config.yaml
num_hidden_layers: 18
num_key_value_heads: 6
norm: "rmsnorm"
rope_fraction: 0.25
qk_norm: true
attn_scale: 0.177
init_std_qkv: 0.0561
init_std_o: 0.0696
max_grad_norm: 2.0
doc_mask: true
train_tokens: 161600000
max_steps: 9864
Each number is 500 + 25 x the weight over its row's rms, rounded and kept within 0 to 999. Layers, rows and columns count from 0. Numbers have three digits each. The size before them is the row's rms in percent of the matrix's.

# layer 9 MLP up, 384x96, rms 0.0802, rows 173-317, columns 0-95
088:496464507516518469496472492445494497510528471521499480523500485488509514488498513480477548529495467464571493492549488498467526492487495479524481548464547487520468522487530503505533508480449516498473509509477484496482495469478484501524519462463534468516505538494514501518432477484511499474
089:512480512471491517511511491510493507487528471508482490516489499539474522538566528532497539508490486472532509465520518502519528487501474488478502449481500484456492502508515472527504529459491487451535506480493535457476565533504511546492480491542482508506486510494529484531470475512434487498
109:496520521520503511498492484458496448510477457490482507494548509493516495506507514489485524522472510451487504514511495445486524481447524467516501525495550515506509513479528478548473548525477488514497489506468532505534506560478516543473530524490477502500489472452531485457508521500483516541
107:516510482494528518468462506483496514520513518496505488475513536526492512457504499472527474536509512539535488519531491486480553498513512452485585497497548538495524518488527493492492538502527488529455514552523522480528489529475498526488521536519493541536506490480520489506506527490515477538
093:498490495543490541508499530469516463504501472488502540539510464477507561459540491502517502481466496493558517477546494501469512510443502509494513524521475474529510543493531505465523507493492510501474499499541556489494514537516540478510546529512490483508524461479494481512513525521495472509
100:529500497480523495470502486470506531467464490499501521535484475510502490482521496478494514515484481472484487517486479449478556500474490509488485517485542512542539503523484460534489546553493482529513516446490503476519530517520512501484506452526494523491518537486543456533479454464531475509
097:504486529511499522499485517492486487490466449529504529527523508480479514538478483520520546487487545495536497473497512496525475506504522475481499499446496520461502537457479485500488508454497529424471505517509508519536507516488509488474514530485496471486467513498496475480494472449442502559
104:540518506500489485490490528490531498582505501460460483492543490477482499511470511495495522539498481478506503514499577488472520447517471489519499511485494471500510474512482516509500542476481506499484494505515481493459514482504540529489524510476481464481461448542522539493500478474453519480
092:513532513491477521533474498485522510530498507465539498490483502519481498509483472465491500532440526528546531507488494475501493490471500503494488470462533503551458498480512504533508510512509497529491494441536536540487478505499469502490535547545512481480493513483509466522503550558521535483
112:504509487527530506498473512476511478518479478518504547478497506494474524474493518511552488510529537496479478499522480468483486512448495463478510502513543450442469467471490516466471524448496475494514510527489546484477538533480522449490485484512538472521530479468506513474489522506499484536
100:503484501491467452516509490502535510548473503529499496494518473515512517522570507500576493518467500466520478497510520486462520488503471488527526445480506497531510471434461483494546519488486495491507546493475494516483526513524504498526513538490485471493506513483512477494510544545491526502
100:486488506454468532500497518451522525490516492422508502462486515527499480522513490466484524483508508519484488516475508531497523522460488505492503549479487466532518545473575462503503472501476499485513528477530538490513519516512458490486503495506530494488454459479537479467494490523485517502
108:504518455490498465503477517499556508499500498509537514522516444513523511473513527447495522513502482552526556506524514493486500520483529460478543533522491510491529501504555499495528499498455505527507499515505512467512538502495493529507553517506504536503475506482533481462478506495478442465
103:500494470461478534488496519474484494514509491500510474456518502486523505529484548488481602468512518519513522463500476518503478520502511488477505508545438540480506472465488491514498541521485479478484496486517497504514518477534499513505494545541506470495493499546498513497519484450453487499
107:549518512470520513510486546487469483523492506460519501550507539517508485495549462482527540498505496490533496495483424507525538483480518509481495528482498500503529494479502475520519510515496491460481505525533550499443512535473515511456554490505500516510497524553479514497509485529504497523
113:535496455500515484457464508503504506500486503522489522501479518459489478502513496483495540514488584482487520464521470447527568484484472491493511466495515496549508513510527509489482473475508500462498514457521478512504464497519561511508481540499499543507491506488552506496495511534503490524
097:471456508502535466504505556454495488524537455461517505510495523516497533517474510490512512485466493519508524546508521490463521547518468498505510487543462480501480514476500487522536535495481472499495488477487514449547481473475524498471498543507550489479519480504490454527518498485467523510
111:484537475491447516460486509475510511489481533508483494507508478519505487501527496517481557509457535511514537511519466530537518464461471514466513506449481495516501496498481520491528498478518494539515494501525513509548486505475510516512450541520533529488530491498528519496438541502474502552
105:482487474472479494481490499515473501511533493497495480488496474508489527507487483513523508507437547491573551521496480480532503493497483508494547485441475499474498468460482493477504504449497483517500505483476467489475490491566458509513489516548518502501536451516543505525509504469506512485
104:521483503475544490507480508464506535519521538486488520491502501544471507464482477452507566533478510492516519470467465505435511503518515488509496540502494523510492453474509508513500479552468461491542520493479528519525519485482483527506532494511505484480509457522469485530445497481498508477
108:503504521488470463503475513518502483503498484543550489510500461508475505505467519485507579481495511492541507502522477515499490459501488511517480502495512499538489477479567484469494470505486502457487526522540563510452507493493503530530520502497548510494472439491531504515485524481492467530
095:497527459450445513509445528467513528523513496498496518560527538497540532511467491506489490489494524501505512476539475519463512506493514514466492491475507483503459502505519509496489539498489481510494471516460487492455510519477505506471512468479458479467529506504495510489497519547424519476
098:488487541501455480524492509481470499501508528478564512549456487525487505483514524503497502478499464514517531530505482503478516452514499479492511536483513513513531471455524462469496548484466453496472534472488443522519489516494493516525479488496523512449527471508498506502472539524488478532
099:499490550498483569464511528499482525522491503517493480504467481520479551471487549463548510503475516503485544484482511457506489509479451458474526476503514506478503536499488532509502511505475519509465520462494505451502515535506515495525496529468484531500480506485520488529504452545502530526
100:528470510523527534510521563479553513504468507501501537503506447491483481487455507485525502507477525522496584465496499499504504509505477458508545523507493546510488506505544496477547513529449487534527468521514512520485512506501500505500532522527497475491485474517539493535486481500509472497
094:459488469538525505530487497456475534542518461489551484464458547508476506521471488490498503521484504479509545479510510504511512486487454481495531503519525533488548467504503542504519487509489485479503486471493469487498528508446500532486513505479534564506525477483497522502506529460469529513
109:450468498483473481510479511502510421505484515482491487511483520503530529519533478480509503545496484507477516516489532477507494530493480474513512498504494451519545473440481496468489494476428501477455494474501472486514517529523479483490524464505512457503511442518511499486481538463494494505
088:462475487529517484512475484507512471477436533495488478494478481500488455507490478504510543512480493478504528492490471502472496480540493516508527493542524507508440490526535441506516547491478492464480479519499470547540556517486527481510537500517478462472511517524526508543481508509489501516
091:479503423499472513505455486479546485500485531469519517524547492523509536475473513512505523535484521478533503485487508469488505481511466483523525471496492482518525496497477471514537516511519481501534447498473459505524540548483495535491512506516500498469519487506480507537517522512510428536
105:533488471496508464491494516479523494503507528512517470527537540516530511473431474456525492496456501447495502504537492443501513498451485465509546497489530479558510453492480540483515502493535491471521503523505483516459468533488521484473515505498470530513476523517495500522495494484504513488
089:525495482528469483487477539469467525522518514522471536496540515564502494462466500518480507543455489497491490492551486514522487498538517488478525521457503493459519489511540511484510507509487479470501513483490480537503496514475571497498507542542517521498496533510548509529479477495468513471
097:475518509480486468515502533486498520511476530517527523512519523533506491525503494495476488531469505506478550481495496498466508470520502477455488537438528500499482447488441504486494523528502481447510476506549491515456508538557496541499526490475489490502495483491511467504519464488487508555
100:499511504481462448467497498463512537510470498515497495452497504551541498493506496508536514495499532477486565470507514456506501532522485484446492508552521480482485465468504495524467504459481490490478511448492495496518488538496474501515510482546485516461501516502484505545499535464517483470
104:526474469467505528468447519493517476541495487464492487511506538491512520539495456500490477530500504508479535540491505486458519532471480528509522482513473446521559486501537464433503513484461484501499471455504523553481491537473493463489497491499488481523501505468500493491499491487487511507
085:512522494500507500464513501472527500568481492507511523503519475526496501485514501497527547553472483475538475516540530482439528493526478510511501530496475435506479483527508475475529528485502515541486519506473487526491498490507565510514516547520543497436495503492501518521515475491497500494
096:470519470469487524436490502515490528503461520503543514510531539507520514519522509482523505485458487489506522465499537521529472517506474494477496535481448491549489520501493481514521511504458474473502483570473499488498521518473473500489469500484462514511485499471500506488453473513436517469
093:544559467496498465517513525525521524520501495504487503495509501505473488554532511501480559479456511466506478472550476493470507476490514483521533502470483495477482509447501476511523527541497443504504483506535490520468519463484546512478522514494509504481479484530473521495459486492520529463
089:470511461520474514464486516468511462523482506497535480493526489517441543499482497512495526496472476518536504529492513482464492501474447503530487498454504501524483456524524498507535512513519494487493494498451464479494514530542498471490455455491500526473478508538507491504496525463451448507
111:534536512445507483478487484487510499503493500485476532504465543516448514540550507453485508506515492502498535438504471445474464529490502466491522455490505502455502482492512504491511532503514489505504513520493539542494516507492563481475531511530555505502519485522493506513503513514472482529
095:533501522503498499477448547499509523492453492489512504507446515499491490484504499501526455485477470543532536508515507507501494492524498448523545458508449524526496493481518511498507513491504520486536539498539526459495501537537545478509475564502523511522534551492511482514512498511503522527
115:480539514510486515498476506490514505553472496538514441487537529496536506500554482506513517518506520522497508476491492482491579482529515481469498503496572487537519473488560530471518517476483480451493495539513510472521533494482499512473456509474516508467506501518494514483492520498482502508
089:480473465496473493538478538493536519529484494491484481496533486486466508524500472526541530480528526502516496515496480500433490536498477471487486516507511491477483488510528501486504464450498521466510473436515527493487530537518516490465502499503537466456507506570509511545465523502479514510
100:533500477498442510500496526518514432538487479495526506522475510544446494491536500488499540484472495542502513498490472475504503493488515492498487473474498499539568471465535477504512497453521496487478498487467500503500537508498502433507511492494552482499505479490494539486510535476488478545
091:472508530439515504513503515482532487506506518488474524475497568528473496491502529450505489505523493529493512527503540449467502518500525500513509526451489532477518490458484537518515508486496476479489496528472494516516524509510550514460496436533530506483520493500522467533469488523512457517
095:507527470467487545478495498493496479513487499517518587515476530500481505497510495486533515516494490514463503504521471515496510496459467491481516496490501488529494491520487472460477496454468493487501522511562441506461468521528492472520467497490554550474500549502513525516489495512469494463
109:496520488510480539469477538502494525484509461481492517513501472491539508513476506436517496502528513474547489509502543481463503508504498494488506536501491470491487471492493545475490543501493453507514531457539489467485521486521480471484476539489495474506508462505495521498506525448501557572
108:508490490528550515477481502476504541524479506507475514466536474494513521473534517510532565525465534473476562470484500502488516493507474500498509514525500507530491457496541475577520479487511501512493468509521460544475498476526513517518445490486505535488499496472532491512481523482518511485
100:467509476512486493512464488489479541505449492501539509509496499481509517529498567484493517455480559498490496491478502515523488482444526498502513527511476522472488489477503479503490541554506478450495504498533555502487529505481474453519490484511520489483522447506504449512483536508504470474
091:491463443525491534512462498480507506513480520473519522521536523486527511495446519513485546485407494487465517473494525510522470515494476492507514443497541511491493499480520494502510501505509488510502477536480532526488498547502466511482492546509545491497483495457494511525468526522486515474
099:498509425466485514494513562523527526510468491501467498466511495525518493507524485498467467519479503487479546516502528479516552510494467505470508507492483470480494461472506474499466484499487492520475507498528433447477530512472522495501485509485518497487516475469497483541487514469520439504
101:517494492508480490485503483514525505502463527482545481513472527567489526532481493469477499561454538496470524488483456436500497480516522478488512498510505441506523507487531523500529440527512500466485494530472541469518513538511505524485490484509476510477487499473501534473504525498483482518
115:488549522471537480482489515499538511487475525483475478545545503491478495529514517438545570498488509462512460504500512460529496505478494478489502524481533499470493507490519488516523507437517513473512485525508500487480493533533491501493492480539507487453486486504504524490495494446515549523
094:474528469478500540498473512536551502515492488486489496482496467554496512483478483499504572502461529451487504523504518460539514547469476489508493469500463474535527494503526479524517491530501509530472493527478484485486538467501478505497463529513474494504464469495505514500509485433474504496
101:561488475518477463492496514452489485541471506492477422488507550527528481508478476516524534485478509475507522524488521498514483516498519445524530529480476547534488522511545500518516471501478496489485490531480480500514507502498496502539493518506541513476469498529527477540463523502503467510
096:513485524488463550533501532499496478528475520492488518491447507535536481519544473506491518463498531510477488460487520465515511485493480486478553552447434519523465506465503485500494503505459487478477482501508500469488521488509515509499486478513497518489513491544523514536502553512486471465
092:532487487408484487499491514486535494507488467524506545527550533515517512543523520487490506512536543486462522531539495550514508518511524531507547509510535509539482502493470492512496516483520485450470460484489487477516535498512475497489466519482499451494503509508476503513496533487500509517
100:509534471510495453476447520520529519539528532498482507470504483521509454502531509521482522511476523466508514483481515483491512508527511469493511490513451527435526488482527474471524516512498497511508494452465500496539527531512537499483517535482532491481505514526465507453471464462455495511
101:496483508506487516500473501499516550493497493504505510514546491534483525531482529505528496484434505449543495467527530467495526476532495482492474522489516538494541503441530499499465494498557515434509485518495494495489493499517542522499505531518495490494523477472506494543460505542507467469
106:495489509478512482482482499481450531498481476480499518516488519505495501491517468472490508530485471537527549479494481479446542503489523503505497529478462498509511518461484455548464463489484499485499476467455496431485525492479519483491488500465505500496544510517547479473512435475499467495
100:490473504520465499492499523514508464511473473500519538471466491530517463490456497484546517517456497447484489530494532503478491452516449478506507526508542474486507465485501493481484496490455513506482498499550514541509507468509467502476469511501490474516488443467522524490502549531456503527
110:476508530453485527500479519493478476585490493489504548502486486520476472460482499501512549508487499485486504471530480492487495512531515526459499467481528515506495530465499503510475506457494487475467470515512529452500492515525509470484475524486494499527460487514488507460519513493477452571
104:535517528511500509508443531467551482565475462503487535528530453500465543522504504486520477531516467524524533531504468482497475469497516504480505538457479519498499488470521495475513478505485497469503506504512515471505484495502495480491484520455531491480530508510496466537510488437486535498
106:505494489470551513499502494505568554492460534458456481507498529525498524467480510464546498482502526478490499490523474484474505470505478461456525491471479517528523520465510516501515474513464471495499489504518466504527469490527489492507507488478459548513479479509494496514487500519518525572
089:536505504508477519447470494530507489476466452465523504490510471512518487546502501499499498495501490489537510525489471472510498545437446495532502511481487495521465512501518554496492484499498503509467470458513495472505509490539473508512498489496490528476500516490510464579483523446527499537
103:504524464506481482510508532510539517527483524496521536552541553505505476499506506503499464471456527521528513522490516477536494525475521497468518489527481483475544502463524497508478509481504439459506497531551462480448521507526527496489482506478512513464471533473496528533473506483506521502
107:487493478486508475522495503461545462518487487454474501494517487545481464471481494505495506486497508500486521492480520477507502507471502488518544497544518534540538512491533486534482500473502468509531505539508475506492484514491492495475518531526443555489482552508496439463440476472508494474
120:513517480516498478469468504472531438521501464523496486539556510531500534491534502512511504495457494499539470509489486485503547512505508503466527500452499494529559501466517485489492498499510458516502501549486524513468526557502513501499496544476496522500505509472513474447517512514481451483
097:508501490528509529503526522499494516521493503477460509492531528545469482489482517473552519470454478499505487518482499541457526495487519476511579553490472497514477536446513542546530503509462499480484498531506505496513498504503480491519510493536499494448475527471494515505474483464477523476
096:514488471474489504478493526493501547496519505474499520520511535510526536476488470453483525556502480480503503518479507494525555541520434498495490521487479457501563505502486508490487455523459494523493451508528507466493495513493457492527508533485498503503466497553508469514475495517498486545
091:518533486513512493479486533523547511512472468502522509480517515502474503503500529532526515529520514499538489466552516521508518481527463528517492500480517526473534452504495477484512568496519490515504510474458498537519503519548528465481495506501488540527505509494535535503438533448499470509
099:539529534494464499474452534505530488513510526480479515514526501497468459510457507494511536476504520476489517513531539515482492500513516457505496488489510503430526492470549515491490501500481500523483502492531498505506511530485520490497499489541580532535517435492509524463514481463492515516
109:483467500477511527462493491486514537502497477435477505448471509484517508449511490474556502524460511508499473539511484513419518492502480525440504495471474445497481494482507518511517490524466485507483507528500495490486500482557481474511506513487526487495477486469499477483485505500500541529
104:503527482490516459497496507481503525507465485525457534488536470485476470517508500492522496498494507506496527524486454515525540516496455553435503526503503506458485541469493461494484513483485513488479525501489493513557519494508526470517498542518530487498467501561511500463477482497474443526
100:524497505426511533476476466525490500512444491480468486509480559500499514539484479470525495517457520510486514467482499483486533490481483490505518440504477471469487506467502525513495523506467498482509494496491506460523505536483481485527505546486458504491486470488480530491497504508515434551
102:521466515446492523513475508499572498544498538482466494513494545522477515537490490491495500505464480491482516462500501501492497534501482533474510483452504491530491445469546533489529546498444485475466482533473477515542496507489482502490531513505468486478473517498513485471507496486469500523
093:510503546517492475514511495481488474508511491473535499514491477495457500501526496461514511547502518475499551492494502467506500509506497537514496514510493486529545545506532523553503465515511485521502451494507540533501500491506520529512501578542459474459478531534503501531473524523495458533
111:534504508480443492520495497496515465512491497508526548504508490509490502535509490447508474507463538476479566513477527505523514511460502517481507519528528490515495512475510507495521554486497465474486429530511536539518532506510512503512523521492529539493531489454508509532514471476488550501
111:486526463504469484474485521493518541537492489500539486462508476521467458510472531477542500458528503512522531466532460541481527511475483457490483479470485517497518529491502446511495490494496522484476494485514498450525505492473508495449522503515533536491489516528473499499496465487505457556
078:503502478525548518548480506505527482480537514504506490491483492529538497484451551471512515545480499524510499506524524472463505516501480499513523543483481499492511492498510507498451550515495504521521500514524472501487521546515548520448479492522470552497472468464563493500505467517501529520
105:518561524505482516513474524523495500520508501468476500521516474520459500520491494468534519481459483483480502477502478497501509469479464492508523512503512525460487475500518478482520473500520466429512488546544555508516494533544471512523484476527493462484522471537518468498494483469523465545
084:470487507528499489497509493498482477517488462465493485523478517556474512574485489511473530470513515502499553540546492537476466464507465478486524498500492504499491513489533517535468484515482504505498477497532503482514513531513459527486513483490535481472476486560548524525489543491464494524
098:510475490456491506466458485457502509520487510492528496510514470510494499543474501506523501483516504503563520517461526448491530481530510468489489488502500491439546494480488466523474462510497497509490451488475467495500519483488489504505535506553520463499502476524528532547512474501524477558
098:546490517459526471487482501463538487507446487495466467517511471478481534533490508510482546482506534513483518513534510513484521503558535511488538524463487506516493490492547490485473496507454474468484486545518477506529550483495501539505512494474483524504487471537515548506499513456520493498
110:495508502484466480460490501482527489510476521520496454538515513521457497513528492486487520502497488515511527486535518477503548453507493457493524482441529492502509495459512499476487483498533479490534457549464500478515492540486511502457471555494473467516491522454468495501506525461512452511
102:549531519486536493485495525525528485478470468505515530537494510499479516462550526484518524506508490506456502504487516487513504514529462516473508500522502483524487466489496455544508519442472487524526496525554539496471568518473498512495510490525510500511500500465458504492458488525467490543
095:526514486496505469487477490478508481498492524554506541494535506528476453473530489494535502535495530508523507462466480461517503443502492526452525499486537495526511487473496476463525539515489499503519486511459471456467521545468514490513507503557502510510502484527513521532497520531516522453
094:498483469502480529476503477504508494473499527512525491517498523527453462520466512497541489522453510465510499499495487480541506519460468500492505532496523503549473502485480491483487491485507479505523501495535473486465476567506522509526521570496513558459487527467503447529491484458516502503
099:509509481491481538499455535492557475486497483496489519490469470501507466483492496525552530489507483499540537481492517497557517528481494494463491484528544504502542491462495493543473502522470502548476508504500542484474502548526546485502506519485543503497496526486499450534512545491476486512
105:502514455490429453476478499487482496541477512491470487476478474512498489445484546489504505494506494465479452435513507498519529482482511465498544500507498498483480472510510490465531503527470492459469472506461494499471499501490520477540501503545496561480507477532517517520505518492483492517
093:548505478475526485447463498519447523545508488464515478498531515530499485476501504506496509528497473504543529545464504539526500443488515496488519466482550488509536458489508530527533470516514472508505443521531495480522487545520525522500486499519481511517530519497471507472501511498514514508
082:491480490502496527492493485462473475477524489509530488542511501497468478484517516515570491536515534517490499501523462524491512472526499503467501507458483450514499483452502454570521476561526504470505519490551526492479492529493444475498482515514500513500517496476474487459483506487480517511
099:501500504511509483484484564485563490495514504487477489524520503497508480468463449429519493509481521479465508452471496511484549519537516468517504514494502512491502513513501476451496498487496501477458500491490490473556481517520514493483528550511493453499486510484526488479485442465467507522
099:501517498484453502461490533474482537499456518495564533502494457489499517489519529482503543458458508527488495504506532525550482526532483515506501480463482486493550523460476550516471538509491496504530459488533529496509528494489528515497485521545528494515503467485518474506487508513504460503
107:524486529478508509487498505436483533535501499479494486511509516517464532525482492488502487520483481504512543493502480521491551495508493477496496533477435506509476540479490484512521542544481470455516484459553513488497485490500482458488548499491505538496539526463497515538498456500460526525
103:498519519532498476482477483472586501506459471499493488455520465547487494520505494499510508488509481472459527501539501534493512460544516501486496475548504515511483510500520460517491497478477450507511491482504488443485508514528505464438535475527458499457472506500487519495500487511512505506
093:495467511524500494467435530535465511488501492489481548510484501500491502458535513484488487493481480499469487466476474484563487498522475482479527524467526479517485528495473493488499495505457495466504469516440492493498522494523531499533459567527502518503448523475536482509482518504469519496
105:524528491525462534485477518481505511475493464502493502509499514513498538464483488493497507501479531485520466423490530513527541481501521466502482522498493470495517508467508486448523512557525469509492533490510518485547496525530505460500525488499558530478515518524493478450471502454508469520
097:501528519504514458504507490514489513541466465537549497550517473511481503462520496499516507480477513486463509518502491492529508488479517479467534507477509497512482477485501434539475501486515500512516511454543507478484502502487498501431474497467508521452505553514532504509497540488436478482
096:481470488532513498488441527479536481520501490504512504533523446516525478509475501529537496507503494525517526491530466488503456513524525522498490464522502496476556528514508471502502546504468460473492463494450518478508508500495518538499521461534524527515489463513528457535457497475501464488
089:502499512487484496479462514524540499524463461460474508551550555507502508525490488517541474509454470508528510467517531520503494511488511515505518481495452480504485521511496464458533528519454507462473497478505485496494491549465469493466493540494546462507490510494495485533516505543475508495
100:486470511506494498525459496503493468520520468545493540449508483491529492512505505499516483481498462514475530484493476504502537472493436488476490500441504483463534484456545487447479487515454465491502448520489518494518512510510499479549496525519491493520519504487525510493499481466444536503
086:476509499545463525499471530482519461478486463500488526489497555508542520532490514520521550553498502478488511533559517498484510506490499492482504512475453475498499487484469475533427524499490468524489492518499493552498527495495501485476517506465492523485514499496499576520483489496520524492
088:512475483519523506473502547502529548511497467510543491552492518540498504522508512509532473505536517495493487511504496494492503441505535479482557507514490478550496454503521472513507516474504490478454547511494532512482478519530493484485501595489507481497505502483507510473515476461502482523
111:535516502446504530477502510513529529534494484499507494439528468500482524520498491497546524465532538482537521481488497487464514472516459479482498524490503512464516495464534551472481523450497465522492507466504509503514486473505517539508454539542471506502496459495514481511506474514470474529
103:454480472505516520485493502492455474526504509518530533521488497477480530564562477468501504516516505493499539468515553492518505528499460471474517508501502478503524470480486506481503499492461495523536504436470507493465516493498517518478505482474500505454489498548500480543489492463446512521
094:494507492472495506477482499484533484507498491423515517516451513494469493544495554512526509486495496455502545446541531509527480509482457496474472485517540478460517496478476546513509503501520480488520504514493523498486527495575530500498486482499485479500516471478539495524485461512465507508
113:504508477482537464472464503483525499499512522505510507461482468495467466491543528462506499475494471495477499513509508472508508481516493499503508554498474473497470518448484471489476538520507484457452495520489471457484501463497525482511546493549544534427519506509516498506481526487483507457
107:535521495466503468471490501515456487558500525510503560495522510527456474498513497480513539483480496506521532522463480499525517497488503508523540525472488526513513483456464466533492487471482493490498506465486571484509532505507538479503499509541542482526528516523523497549468492528504508523
101:493502500475473545475452477526476513548446539489500481518504515510464498481528546493475505474516474512525522508471478475503538471533486523492498461492546477502551500442506486477489501487534517488481482502486514534517554521508464482509483518534543496507470502529503498480497478488491486548
092:536508495457484454468490523500528481542481505478488516502502517502493511521540497521498486539519504519548501514511556512500482526537442446469501503481520536535465485500523491549505545523489476492527488521506488510513550515501550509434533497500500479490492499483497492507537494501463499523
092:494514485512500510431482515472561536500500503472511510480517516528471516494488483519485539530512542478504500440549493514522494546505465515484507475484517489452466530511497474508477511508522493516533516491492456509472521484488504472505518541469500489517517482483521521489463521484464484572
096:488486488528491496530490496454530511513477517495472554525467545513526502513496510463523477479472509515500496522475466493495528503513527468512490504513545509510495524465522510518555489427477515521504472490484503499453479509507474513473434488535490576506469513483483481475508496497503503531
107:529515461536481543467471532499486509527492491504496474511497506504464510495500493483505495474518548513529454490495516496521498498502519454521528508503510493540528491440487501548519510469530488461492469468493510479500467484532489494532505523564513532478510477538557498496531501479496502565
092:479480485481474478534479506505508469501472484471494526487501499515517526483473494513528511524503529499514493508508502493476502450474500536466540456524503500495551520511530493521484492541473480531471494480511497508474560506481510480508537497508484464482450481507530540510451443527427520497
108:524492514487461516459499519492516452495475480525495533521505472495503498497529479514541481503468523482474559515534503506469515526490485507504503478497506489496525531472511461482546512526505467483519526507541491484542550528483531497451530530486491539421480517476513508520503483489474528474
105:461461457496484483436463492474533498513496453499488536516511523508535496467480511500499492536492509493505498513489484506516502494513536471508483524490490503502492486486508521536495550480488456495440483546488498497495512483503472465483536528481475451466469493431500480465462497538505507518
106:490500473476480490470476499503501533471506510476535506483462494471493512501495492480571471494421543497526515517488527474508495492486529481494491518502520507503519461479506509526513491514482495499504481466502517492509507514475463457440443505529484521517547505517543466537453467503529493511
095:560528497449473518496462500520509561522452537487502470473491516504506468515521473521503507511456504492488548497519488524505538535547463527473479470526489476511479513491487475471541489504465523503488472505539494516516536527504485504519530494499533518481531525509519470511457481505483478478
104:521520534519532445514481509510504485544476474476487533506553451514479516493466515501517532559490529515533483508509445487513532520466472518492522537500511481495490516478494544523527523483456475482490522495467533498467533531491536465510476502496517517509459497517471540514497524500508484494
105:475506456516478526451497503457462517516471464559484498507471534521532489453536519506518495496500534496527560524501468498505499532521501463463501536473456517511521504498499457498479501505480456502493492532467472511492541483534497442487505485507497516494525513480518482506495471474519518486
097:492543469509517471476515496433493525538496491468484474468500478548499491534483530504523520489502479487523508475473513478443517492506487478509493490501452519475461536496518490518497571502512483471490445513471503439487485509490469470463471506528519500504518527529489506512501522507469473513
095:485530467516501506503503507497459553500499517507541499470490506492547483492539501471505521484454480504493523552472469494509510477509432505463472473470521496502479530503500493482508532479490475461489532482497495473507489539538527512510518527545509486489535453527472470541470530530488537499
098:523469496520509499507499503484493479508475485518488496468482505512481501521538483503484520495441538472518498457445527531487517521484512502493550498519503490520507489493545505524484464541497485521506449524479490548507497514479507522525464537495522538463520490495477465514443442553467496489
120:521485474497512514458476494485515521528463496523539469500471505564472468530495510492517506498478509515490509483493448501514500453482460522468538496500479480492456473432506515464497521478507476502473453490531543516512485492522458533512512507504492464487504548492509493468487474491491549479
086:489519496503506523460508512484456470511482520522497535530510468522490553489481515505466547477495498497484513536511541523479533545547504513488522540535502565526503523490528542525525510459495483483543477463473511508462508557509493506502516504517498496488506525501488476508501529505477461460
098:501504505484510482489418530504546510500499493502491521527508483517463525498506545524502508517502531478508492471478475459512531465504544502480514488501524494520535485482503488518503509479535512420457470514518545492500491488496527512527455498538530486502525497469555527484500494529523466476
102:491499512499527506474494515485481517506460493498498522475466470493478423504506455496532541509481543464487507470482476502519505498516520521467510481439496481500536475489498470530466511468444474487508457490518489474540510530474485527478468488548484490523504484508538463501505470511524480522
104:536520473486486474503459513513492510528483466432529479459549513495528486497533447498529481525472514536501499520507525456505548509505487516520514492481494482536506464488478511524501524483497479496457486529473480535513494551528468491455518545477468529492512490498485492528508532492494465490
099:511467515446504499496497478509504507493496486472486505512498521525479540509538510493477537486504473506544478448505494464475531535511504495504514466493497491472511517496556503463497546539484480446489452481511496516487534498530481526513507509513539508462448454458529529464504466472476499514
096:491483510506495463480481477488472551512473489510569543534470528535495542526504523463543517494476507485514477526517502481501486483494493449510484512502505524515517547474509519516511525500505513577510487490490478508476488511472491501500524517550508471471465466481538489505484525481480507553
093:478510501518478481508496513515533511504511454493449513523468506528465525479525503512493513497513485480556492524481490512480535501514529493484516495521466525495462491486553478527557516512504464457514504474501476479460534535507543521466521503519496477494493531553485486480480540465447527520
115:525502512471469521527496503458525481486510488487482516519480452471523540548480518490497547511480555531510515488491506453474496540511523496508536482514497474486488518495516523530499512527494422485489481516534456504464493486490534478508512514545499499433469488496538482525495511524483501492
095:533483473500513505491481501453517496488519463487513527543513530536465489501554483486515483467491550488514519524465471497514475499477517536499532508465476494541530540454475469526497497522449514482463544518446491472510518480518492488520484475533531500481504513467502515510511483478503477538
117:503503482486520472508478522507527506509499527518507506454526507493489514484525504496543530494504488522522510507528487510516547486463444503450507511469541500560487558461479533488493494549448478463528526492523494456499498494504526496478498469515512479482514463497464534516461505493455475520
091:559500521490470525471505526501499493487500460460506525505493543494519526489512507501525501499489425476507471446485492486498517523527459505515570491506470516499493507442483506486492482440542459495498520514505430488461528524487534480490504506506521513507492489497499483510494522478486503481
101:543500535502495493446491532512519534500483535500514472494513525530463497526493535475568510512450515480488507474478484486458522461523489500532502509488496471542488515484496501474477509528465455497510456473521482492521538505495504519470471459474484498496521435462481477519507485516481480487
101:480582499462455530503494544488470539487501501507484483546488519493530498471503509476499530514480504487487509503537512484514529444469513492478493516491488481501556499512527517500481482535518460466443534471514471459513510491475507500460520470505509483463501494523487508511479528519500454510
094:500489479521495512516488520457475460572462462485509499486524502481515446548513455506550495524472514493487513481468491494497515444505516515486517504491536536448495491497497493494532553546519507515460502507517499492483491547477482483486519485484510519473452531536492509496499484496526494478
102:478527493504508507526499514498526541490454480517478485530542516491471519444474520503514503539461540488477513462477501511506512470527511502453511499483519552532542523480501535525517480473454500446472521443487517495518506548495478532486482527520496515477514527515507484476496493506471497539
102:524475517481502514467497481498461530491449493504539530559481462525481492562497500468497505507485504501504521492465434462515527501489473473447529490500497510473536526498510508467534493496478504498495539502499491561484463532505493494487496524471512468502489484451479511462477523517479486514
102:533487480521499478535489516487506540516495496494470438522520495500493491515498476464524502524523540468527533465552514439505528525492535435517507516492508519483506513518486470490510505454527473505499449527499464526504500499503499485529485553561529524472487519512495485481472505480500491493
108:537510470483503522464497503476531507472452465460477544525518486525474528491454483509490509483491516490482526460515466461498519502474488491470518527520471520545471502520492499498471546497536492496460480517491485532452535559503532457509490476513499540474470481506481510491494538491518506523
100:524489472474475501449500501488481480483509482512498554540520499473457504452504514503477496494488500464511492503512497524503509491474497450480517531485515477558530438489478499492492575516497497491480502472511493475477511474508488503486536471557507493508449517545521473489464525504457504505
096:464528506487519521554487489522516508541478515491495487461505494517506484486468518518546527485523495478521526486506511515503501499510492490466481516476452463542504483469482495545511495495477494509547485517515517493525512566478550558447475498502458488454511496541520483490496542491478499469
114:463546488474475481462475520525511456522507524514515542541506523509507471470469513514538517497448557527558531512496504507492518483516479508478503484465502516486485461481505502483479504505472505506493497483540484479455498517471477539464452547483499508476471470511514533510519495531471493488